Weights of a small transformer language model.
Architecture: RMSNorm before each block, rotary positions, normalized queries and keys.
Each number is 50 + 15 x the weight over its row's rms, rounded and kept within 0 to 99. Layers, rows and columns count from 0. The size before them is the row's rms in percent of the matrix's.

# up: layer 16 MLP up, 896x448, rms 0.129, rows 884-895, columns 112-223
# down: layer 16 MLP down (transposed), 896x448, rms 0.128, rows 884-895, columns 112-223
# gate: layer 16 MLP gate, 896x448, rms 0.123, rows 885-895, columns 112-223
up884 111:21 37 69 84 57 53 74 61 34 30 70 41 40 42 55 64 59 62 54 22 52 35 21 48 32 28 37 68 62 52 44 66 69 74 53 36 71 57 73 50 76 53 39 65 25 56 31 30 36 63 55 25 30 62 56 51 30 63 63 22 59 51 46 63 51 91 29 56 56 15 53 39 79 57 24 26 70 46 30 37 39 44 34 48 41 36 46 31 52 77 47 63 59 52 62 49 12 35 47 70 67 48 52 47 48 33 66 38 60 71 68 40
down884 104:37 60 80 50 35 65 57 35 60 38 47 26 51 47 31 36 28 63 45 38 39 65 80 58 55 62 43 60 67 47 41 32 76 21 21 65 36 34 66 27 61 64 64 55 34 28 48 74 69 66 29 37 53 30 53 59 21 56 49 25 46 59 46 51 47 59 51 51 32 47 40 42 31 40 41 16 39 56 60 34 54 36 38 30 49 55 63 46 59 47 36 25 84 61 18 26 23 47 62 57 50 49 44 71 68 59 48 50 47 44 36 38
gate885 104:60 56 57 44 34 54 50 56 79 23 38 45 43 56 31 57 40 49 63 67 39 49 43 61 42 32 46 29 68 53 63 41 39 82 67 42 35 64 28 74 64 34 47 36 27 79 43 34 45 54 55 72 58 54 16 43 36 66 55 39 47 42 41 40 62 52 65 25 38 36 43 90 70 69 18 32 54 50 53 75 57 45 63 43 37 03 49 65 58 41 60 63 50 99 40 47 50 58 57 54 60 64 54 44 44 46 47 53 50 34 50 73
up885 100:36 34 44 43 42 38 42 62 47 53 50 59 67 42 19 39 41 49 40 47 36 68 63 62 45 78 54 44 56 53 62 46 66 43 36 49 61 44 32 50 45 55 36 35 68 67 39 25 51 73 26 56 47 51 22 43 45 58 35 20 63 53 80 61 64 50 43 37 57 49 53 54 24 75 61 56 57 42 52 28 63 38 57 47 30 32 96 11 51 45 25 29 55 38 51 72 90 31 58 51 40 30 19 30 46 44 54 48 59 42 42 59
down885 097:22 43 62 52 36 51 66 51 39 55 51 24 58 71 36 43 70 66 20 41 46 54 26 65 40 62 34 33 51 61 23 46 34 41 52 28 57 49 54 54 57 35 56 55 48 75 38 37 66 55 60 50 72 57 38 39 48 80 40 44 15 35 39 73 60 51 22 63 46 29 31 75 30 53 28 43 57 44 51 53 09 69 59 48 52 83 39 56 32 49 29 53 56 56 33 31 60 57 45 35 43 69 68 66 15 63 55 50 46 48 36 43
gate886 107:60 49 41 71 47 71 53 49 51 83 39 57 59 58 61 47 49 43 43 33 68 53 49 43 48 57 24 60 50 54 63 48 30 42 39 66 62 52 60 39 55 55 52 29 54 55 79 27 48 63 45 31 67 32 16 64 70 31 48 39 56 59 37 61 32 68 65 25 86 64 47 76 37 53 64 53 66 77 39 17 49 32 59 52 20 39 77 43 55 72 45 48 46 41 52 54 57 47 41 44 67 52 36 55 66 30 51 68 27 50 45 48
up886 102:76 66 49 41 76 51 74 52 55 45 32 22 51 42 65 74 37 69 30 18 77 59 35 49 50 37 40 47 72 62 43 54 39 71 19 66 39 46 61 43 58 41 83 67 49 66 66 45 30 59 35 53 48 40 18 54 56 15 82 64 35 69 60 61 58 47 34 53 48 31 43 45 35 51 59 30 33 84 22 71 34 48 30 42 38 52 57 63 58 36 55 54 42 47 36 55 27 29 53 29 67 19 76 42 43 19 35 41 67 43 45 71
down886 102:87 46 54 71 86 45 64 31 40 45 32 58 60 41 59 35 43 57 32 21 63 41 56 35 65 49 46 58 44 93 54 53 74 67 53 67 29 46 36 48 66 19 55 85 58 55 60 68 49 19 43 23 75 39 32 56 44 50 56 54 44 43 49 60 34 30 57 43 74 59 63 34 72 53 58 41 48 53 84 41 41 38 55 33 32 51 42 32 49 50 41 42 46 74 55 33 30 62 34 49 67 56 72 51 45 37 52 48 74 60 70 56
gate887 099:66 61 32 32 40 50 50 63 40 38 34 50 69 56 62 45 47 65 34 42 70 61 43 65 51 51 32 44 74 37 76 47 47 67 34 46 49 38 30 39 61 39 59 58 56 62 39 55 59 61 54 53 37 48 73 58 61 05 80 31 55 70 42 50 27 67 70 45 59 56 62 26 61 62 31 60 41 63 53 47 53 47 58 71 45 73 73 51 35 54 37 44 58 36 80 30 45 44 51 57 75 34 68 75 32 62 51 55 46 62 61 33
up887 099:32 43 40 62 59 49 67 51 43 58 75 46 53 34 49 44 52 43 69 53 22 50 59 67 49 68 42 47 44 30 58 51 44 31 47 42 34 48 52 65 48 64 29 71 84 46 43 36 65 43 52 42 59 66 63 51 51 34 76 36 13 62 63 60 63 47 64 42 73 09 55 80 59 66 29 54 45 39 41 56 79 31 35 78 64 43 54 26 54 70 55 57 37 43 58 66 46 62 54 48 45 43 63 64 41 50 23 59 56 59 59 38
down887 102:70 49 37 66 54 69 84 42 45 32 48 56 57 35 88 68 56 26 52 49 49 11 58 42 37 32 54 26 48 47 58 60 50 52 42 53 22 66 12 47 29 68 25 82 61 39 53 46 39 64 25 32 44 65 37 40 51 54 19 40 48 49 65 58 58 63 59 51 48 35 86 66 49 66 67 62 38 55 69 44 46 65 10 68 77 58 72 49 46 56 63 47 55 69 62 34 67 54 27 19 69 72 32 63 70 46 29 49 51 31 56 64
gate888 095:45 55 55 69 41 44 50 51 49 50 35 46 41 55 37 68 18 94 45 43 59 52 95 50 72 84 76 78 45 57 55 60 55 44 71 37 37 44 39 62 53 49 51 66 69 60 67 65 48 61 43 48 37 53 19 58 82 34 20 42 43 51 76 66 55 39 54 37 79 52 53 58 56 63 51 37 41 57 40 48 22 50 49 39 39 32 38 27 52 48 29 63 33 47 52 54 30 45 53 51 46 37 42 27 29 53 32 39 57 58 66 78
up888 101:46 76 58 28 78 45 30 48 58 80 51 56 55 31 51 32 64 60 44 68 29 66 41 49 23 26 29 71 67 47 63 49 66 56 58 46 40 66 22 45 47 63 75 30 67 43 33 41 25 56 61 50 92 73 43 40 56 54 53 53 32 38 33 58 61 47 49 56 33 66 71 44 43 47 39 64 56 76 49 42 58 59 56 39 15 64 48 60 47 35 55 58 73 45 57 35 40 35 60 38 28 46 54 32 51 57 50 36 67 11 70 70
down888 103:55 35 61 52 36 67 73 36 65 56 43 71 44 36 64 69 46 62 64 51 68 76 52 58 58 60 29 50 46 40 55 67 36 34 56 48 49 64 35 34 43 45 49 43 61 45 29 27 50 47 78 30 78 58 34 41 45 45 18 23 24 41 48 39 36 48 60 41 31 54 36 56 30 44 47 58 69 44 72 44 63 32 35 76 44 38 46 58 38 45 56 32 55 16 32 65 32 53 52 42 52 51 39 49 39 63 45 60 35 56 54 58
gate889 102:45 40 25 48 50 66 62 21 47 26 42 33 40 36 18 49 40 47 36 40 60 40 78 53 61 46 43 95 73 68 54 53 45 66 33 61 66 48 41 66 47 63 55 32 64 67 41 57 27 50 43 57 70 46 48 61 43 37 58 54 63 53 61 41 55 39 43 34 53 47 30 44 40 48 55 63 63 46 69 45 28 40 71 67 46 29 35 58 65 53 56 37 63 20 53 35 61 40 35 59 63 53 38 35 40 73 38 58 45 61 79 58
up889 102:37 50 54 33 45 50 38 62 34 64 51 01 45 61 52 48 31 71 49 61 52 42 35 53 59 44 67 70 28 25 37 42 76 34 42 38 27 50 59 63 54 43 46 46 19 39 66 58 48 56 38 59 47 63 28 64 55 48 40 52 36 52 50 63 81 57 63 71 37 56 66 34 45 40 65 40 29 52 33 46 51 39 41 57 45 44 58 76 64 53 75 79 28 56 69 46 52 54 65 72 46 61 28 76 39 62 46 73 33 42 57 78
down889 099:48 39 29 42 69 43 47 52 66 69 76 35 60 41 37 54 63 57 84 43 49 46 37 61 65 49 72 53 58 52 42 46 25 52 41 67 64 44 45 37 46 54 31 58 67 38 40 65 58 30 33 73 65 62 52 65 73 42 51 73 66 48 49 27 70 46 32 18 43 72 49 45 47 49 56 68 42 59 32 49 38 43 62 66 42 64 49 32 51 62 60 78 79 52 57 67 39 27 48 32 23 68 44 92 55 62 65 31 55 54 45 65
gate890 100:46 54 44 46 54 56 69 61 74 45 23 73 50 50 43 42 61 53 46 83 59 34 68 44 57 47 37 59 61 67 50 62 50 61 36 55 40 49 47 63 63 53 55 61 65 61 38 54 50 61 52 21 25 48 40 78 70 55 43 27 45 36 41 55 56 45 36 33 40 55 44 57 19 40 31 42 44 77 57 67 23 53 43 53 38 46 81 61 48 46 40 65 48 51 34 59 34 37 68 25 79 44 44 54 40 28 61 46 78 46 29 45
up890 102:64 26 41 51 18 46 38 31 46 50 69 52 41 56 67 47 62 27 46 50 63 80 53 50 53 56 35 66 68 69 44 55 49 52 23 49 61 46 40 67 27 58 22 36 26 35 46 54 22 32 39 19 59 28 40 65 29 58 60 41 45 47 69 35 78 65 59 55 63 45 64 17 61 35 72 57 56 53 58 42 60 45 39 33 52 66 58 38 66 78 40 96 40 48 79 32 62 42 60 58 43 67 61 54 33 52 37 41 30 53 24 54
down890 104:41 66 01 45 46 16 55 58 33 66 44 57 58 61 24 62 59 41 56 44 31 74 57 55 54 59 39 62 44 45 45 36 57 37 57 63 49 58 51 56 35 48 71 43 68 42 42 41 46 49 53 40 32 70 63 57 71 44 53 53 45 45 65 41 89 74 28 53 40 26 56 62 46 50 63 42 71 52 63 32 71 40 40 32 91 36 74 35 66 43 48 36 59 70 63 56 26 43 42 51 63 38 79 33 25 35 75 51 53 39 50 55
gate891 106:54 75 28 80 58 75 56 62 73 76 42 64 49 69 36 51 58 35 55 54 59 43 41 75 44 79 55 59 55 48 71 61 61 28 59 42 66 35 33 43 47 40 56 51 52 43 48 37 75 13 68 45 44 35 27 41 63 46 40 51 40 59 65 59 58 56 56 47 47 47 46 61 73 45 65 28 45 14 49 34 60 61 49 48 51 46 75 57 24 63 53 48 27 72 72 37 71 21 67 48 51 56 37 47 46 56 39 52 66 34 47 61
up891 098:41 35 18 38 35 38 40 40 40 44 36 42 44 28 36 66 55 34 45 44 53 51 41 40 53 46 53 19 31 70 41 29 30 59 50 36 42 48 58 68 69 63 95 65 46 64 48 46 49 61 28 14 60 41 48 52 44 56 64 60 53 45 40 32 42 66 26 27 39 39 50 46 72 26 41 55 86 69 66 32 49 66 52 30 23 53 34 49 72 29 58 52 54 48 46 39 69 44 43 42 47 64 43 73 78 30 61 39 61 49 52 51
down891 105:22 65 58 60 61 90 54 61 49 58 75 50 63 81 64 61 47 50 81 63 51 46 60 46 63 55 44 57 54 42 50 58 57 62 42 45 42 72 78 35 51 46 83 62 67 71 34 18 61 32 32 40 57 83 60 83 52 49 50 28 36 50 60 52 63 55 33 40 70 46 59 53 45 50 30 20 54 30 26 17 48 53 53 76 36 34 28 58 45 48 92 55 47 41 37 74 44 67 72 67 37 45 24 33 56 74 42 52 62 41 37 55
gate892 097:39 73 52 37 24 30 45 48 44 49 38 78 52 62 39 78 38 68 28 73 54 45 72 45 38 46 36 53 74 45 75 50 61 72 41 40 68 59 81 43 82 59 65 60 38 51 61 63 60 57 63 32 09 45 32 47 52 26 49 31 42 26 60 52 34 47 50 46 54 55 58 57 48 49 75 30 36 33 72 55 19 30 46 41 56 47 42 63 62 29 69 33 46 69 72 45 41 34 64 63 48 50 45 55 56 54 26 63 39 45 47 17
up892 098:73 78 55 64 70 69 52 40 50 46 35 49 21 34 48 41 30 66 25 39 69 68 55 40 48 81 43 28 55 31 49 18 43 67 55 48 40 52 36 33 49 58 43 48 55 42 60 69 30 35 24 48 59 51 18 62 44 49 43 56 54 29 86 55 30 52 48 35 36 59 55 60 66 38 52 70 49 60 62 48 34 36 46 51 64 54 64 47 50 65 57 50 70 46 26 42 59 66 33 34 66 88 35 60 57 61 50 40 40 30 57 50
down892 097:32 49 44 48 51 75 59 70 70 36 57 51 55 64 45 43 31 80 35 31 33 50 57 57 41 38 62 36 48 39 39 42 48 58 44 55 29 41 43 54 54 56 79 36 58 37 40 41 59 54 52 49 56 40 55 50 56 55 58 60 35 31 30 30 48 32 25 47 25 29 61 55 46 54 57 48 28 56 61 31 44 28 27 48 64 49 75 48 46 61 14 47 75 31 23 45 59 66 52 46 71 44 48 40 29 67 43 58 45 44 65 58
gate893 100:77 43 34 60 43 54 27 42 48 69 46 32 58 55 48 74 39 07 54 46 24 51 47 44 52 30 55 40 62 18 59 63 61 15 63 65 65 56 51 64 49 44 28 54 52 79 40 51 78 44 46 51 68 86 41 26 63 53 37 60 48 43 44 47 36 74 52 42 37 61 38 39 48 54 43 69 45 55 58 50 61 59 55 71 69 41 25 55 43 27 48 73 38 37 43 70 52 34 33 49 66 64 50 44 63 26 38 39 41 44 66 47
up893 099:59 65 63 69 52 64 58 28 70 16 19 51 54 54 31 47 48 28 52 58 67 58 32 72 64 47 54 49 72 27 22 63 48 49 70 80 39 63 53 38 33 72 55 42 42 65 54 61 73 60 39 31 52 51 45 41 78 65 50 35 55 30 37 63 42 64 26 53 36 52 30 41 70 60 44 59 55 34 31 72 52 46 70 54 53 62 61 50 57 71 54 49 52 37 44 54 55 56 28 67 54 25 56 35 50 50 55 52 50 61 38 59
down893 098:61 02 40 61 54 71 41 72 51 62 45 42 74 50 28 48 34 41 63 62 54 32 51 35 38 63 87 41 39 60 74 40 66 60 64 40 70 61 57 49 53 45 55 74 46 44 64 28 46 58 59 45 44 41 45 35 51 39 60 32 64 44 19 32 51 64 50 30 53 40 25 65 36 41 54 38 79 46 51 24 57 32 53 39 47 75 27 55 47 37 44 41 68 15 18 66 60 73 51 28 64 22 68 37 63 45 72 87 48 49 48 58
gate894 103:53 57 27 60 58 84 29 43 58 46 44 51 41 45 54 25 72 41 71 42 32 45 45 58 82 30 65 57 57 22 59 44 56 59 61 32 69 62 41 72 29 70 27 11 63 50 46 67 13 61 60 90 64 78 51 63 54 47 44 61 44 48 45 69 24 40 54 61 52 38 76 33 44 55 74 49 62 56 38 10 66 30 57 38 73 42 41 50 41 72 46 71 58 69 67 65 73 66 38 40 41 43 47 64 53 36 58 58 51 25 54 30
up894 105:45 55 56 45 42 22 47 40 53 44 55 50 73 45 71 61 27 46 36 50 42 54 62 69 35 86 15 50 63 75 42 47 67 39 28 51 42 29 51 41 59 19 61 67 42 68 60 55 61 37 37 39 34 53 41 52 41 59 58 58 59 44 38 30 65 29 65 62 31 84 55 72 26 71 46 54 56 30 57 54 60 71 32 59 56 63 63 52 55 40 38 40 43 56 31 33 37 46 62 66 64 63 70 68 65 84 39 44 50 74 31 48
down894 105:26 42 51 23 42 51 69 39 12 30 57 39 52 55 41 56 37 36 34 68 54 53 21 49 26 66 52 49 27 46 52 63 62 77 47 57 57 71 78 40 50 38 74 52 57 57 55 52 46 44 52 31 26 54 31 52 53 52 48 41 45 48 42 46 82 44 43 28 45 71 41 64 30 48 58 55 33 17 60 84 37 55 48 43 62 55 32 55 53 66 32 51 41 28 09 61 49 59 62 62 64 56 75 44 41 61 55 59 58 63 22 54
gate895 104:40 46 51 48 60 46 41 83 42 59 47 58 38 51 42 83 63 20 54 73 40 47 57 28 64 35 33 68 60 61 49 56 59 48 60 46 54 90 72 36 82 61 32 67 37 60 20 41 62 54 48 68 43 45 40 53 50 29 28 28 59 62 60 46 60 63 53 41 37 67 62 40 47 24 36 41 75 46 69 44 59 81 64 28 44 45 49 32 36 66 57 43 32 41 49 67 22 49 65 34 66 63 61 67 56 62 47 48 61 71 43 82
up895 102:45 37 42 44 51 33 41 59 60 51 38 42 51 20 56 46 41 72 29 59 63 47 14 73 25 63 25 50 61 51 35 44 60 53 30 77 61 63 29 50 28 56 29 51 26 34 19 83 60 39 39 59 44 48 59 63 66 49 31 59 47 28 29 03 89 60 70 50 36 64 47 74 50 65 38 26 23 63 50 43 40 67 60 70 59 59 56 50 48 60 61 51 39 30 47 43 39 45 66 60 52 61 46 32 69 78 33 34 67 51 50 45
down895 101:51 30 58 35 50 50 25 42 55 46 29 54 64 53 31 85 59 67 58 58 43 37 35 68 51 60 41 47 57 58 64 67 35 49 39 36 36 67 61 31 66 44 69 55 59 39 57 59 78 29 39 91 34 22 55 51 50 40 51 44 43 75 82 70 43 68 37 60 55 53 61 36 57 27 35 39 46 33 47 48 39 60 49 57 55 49 29 55 68 58 33 80 40 39 47 49 58 60 48 63 41 35 62 50 60 53 42 26 41 54 44 59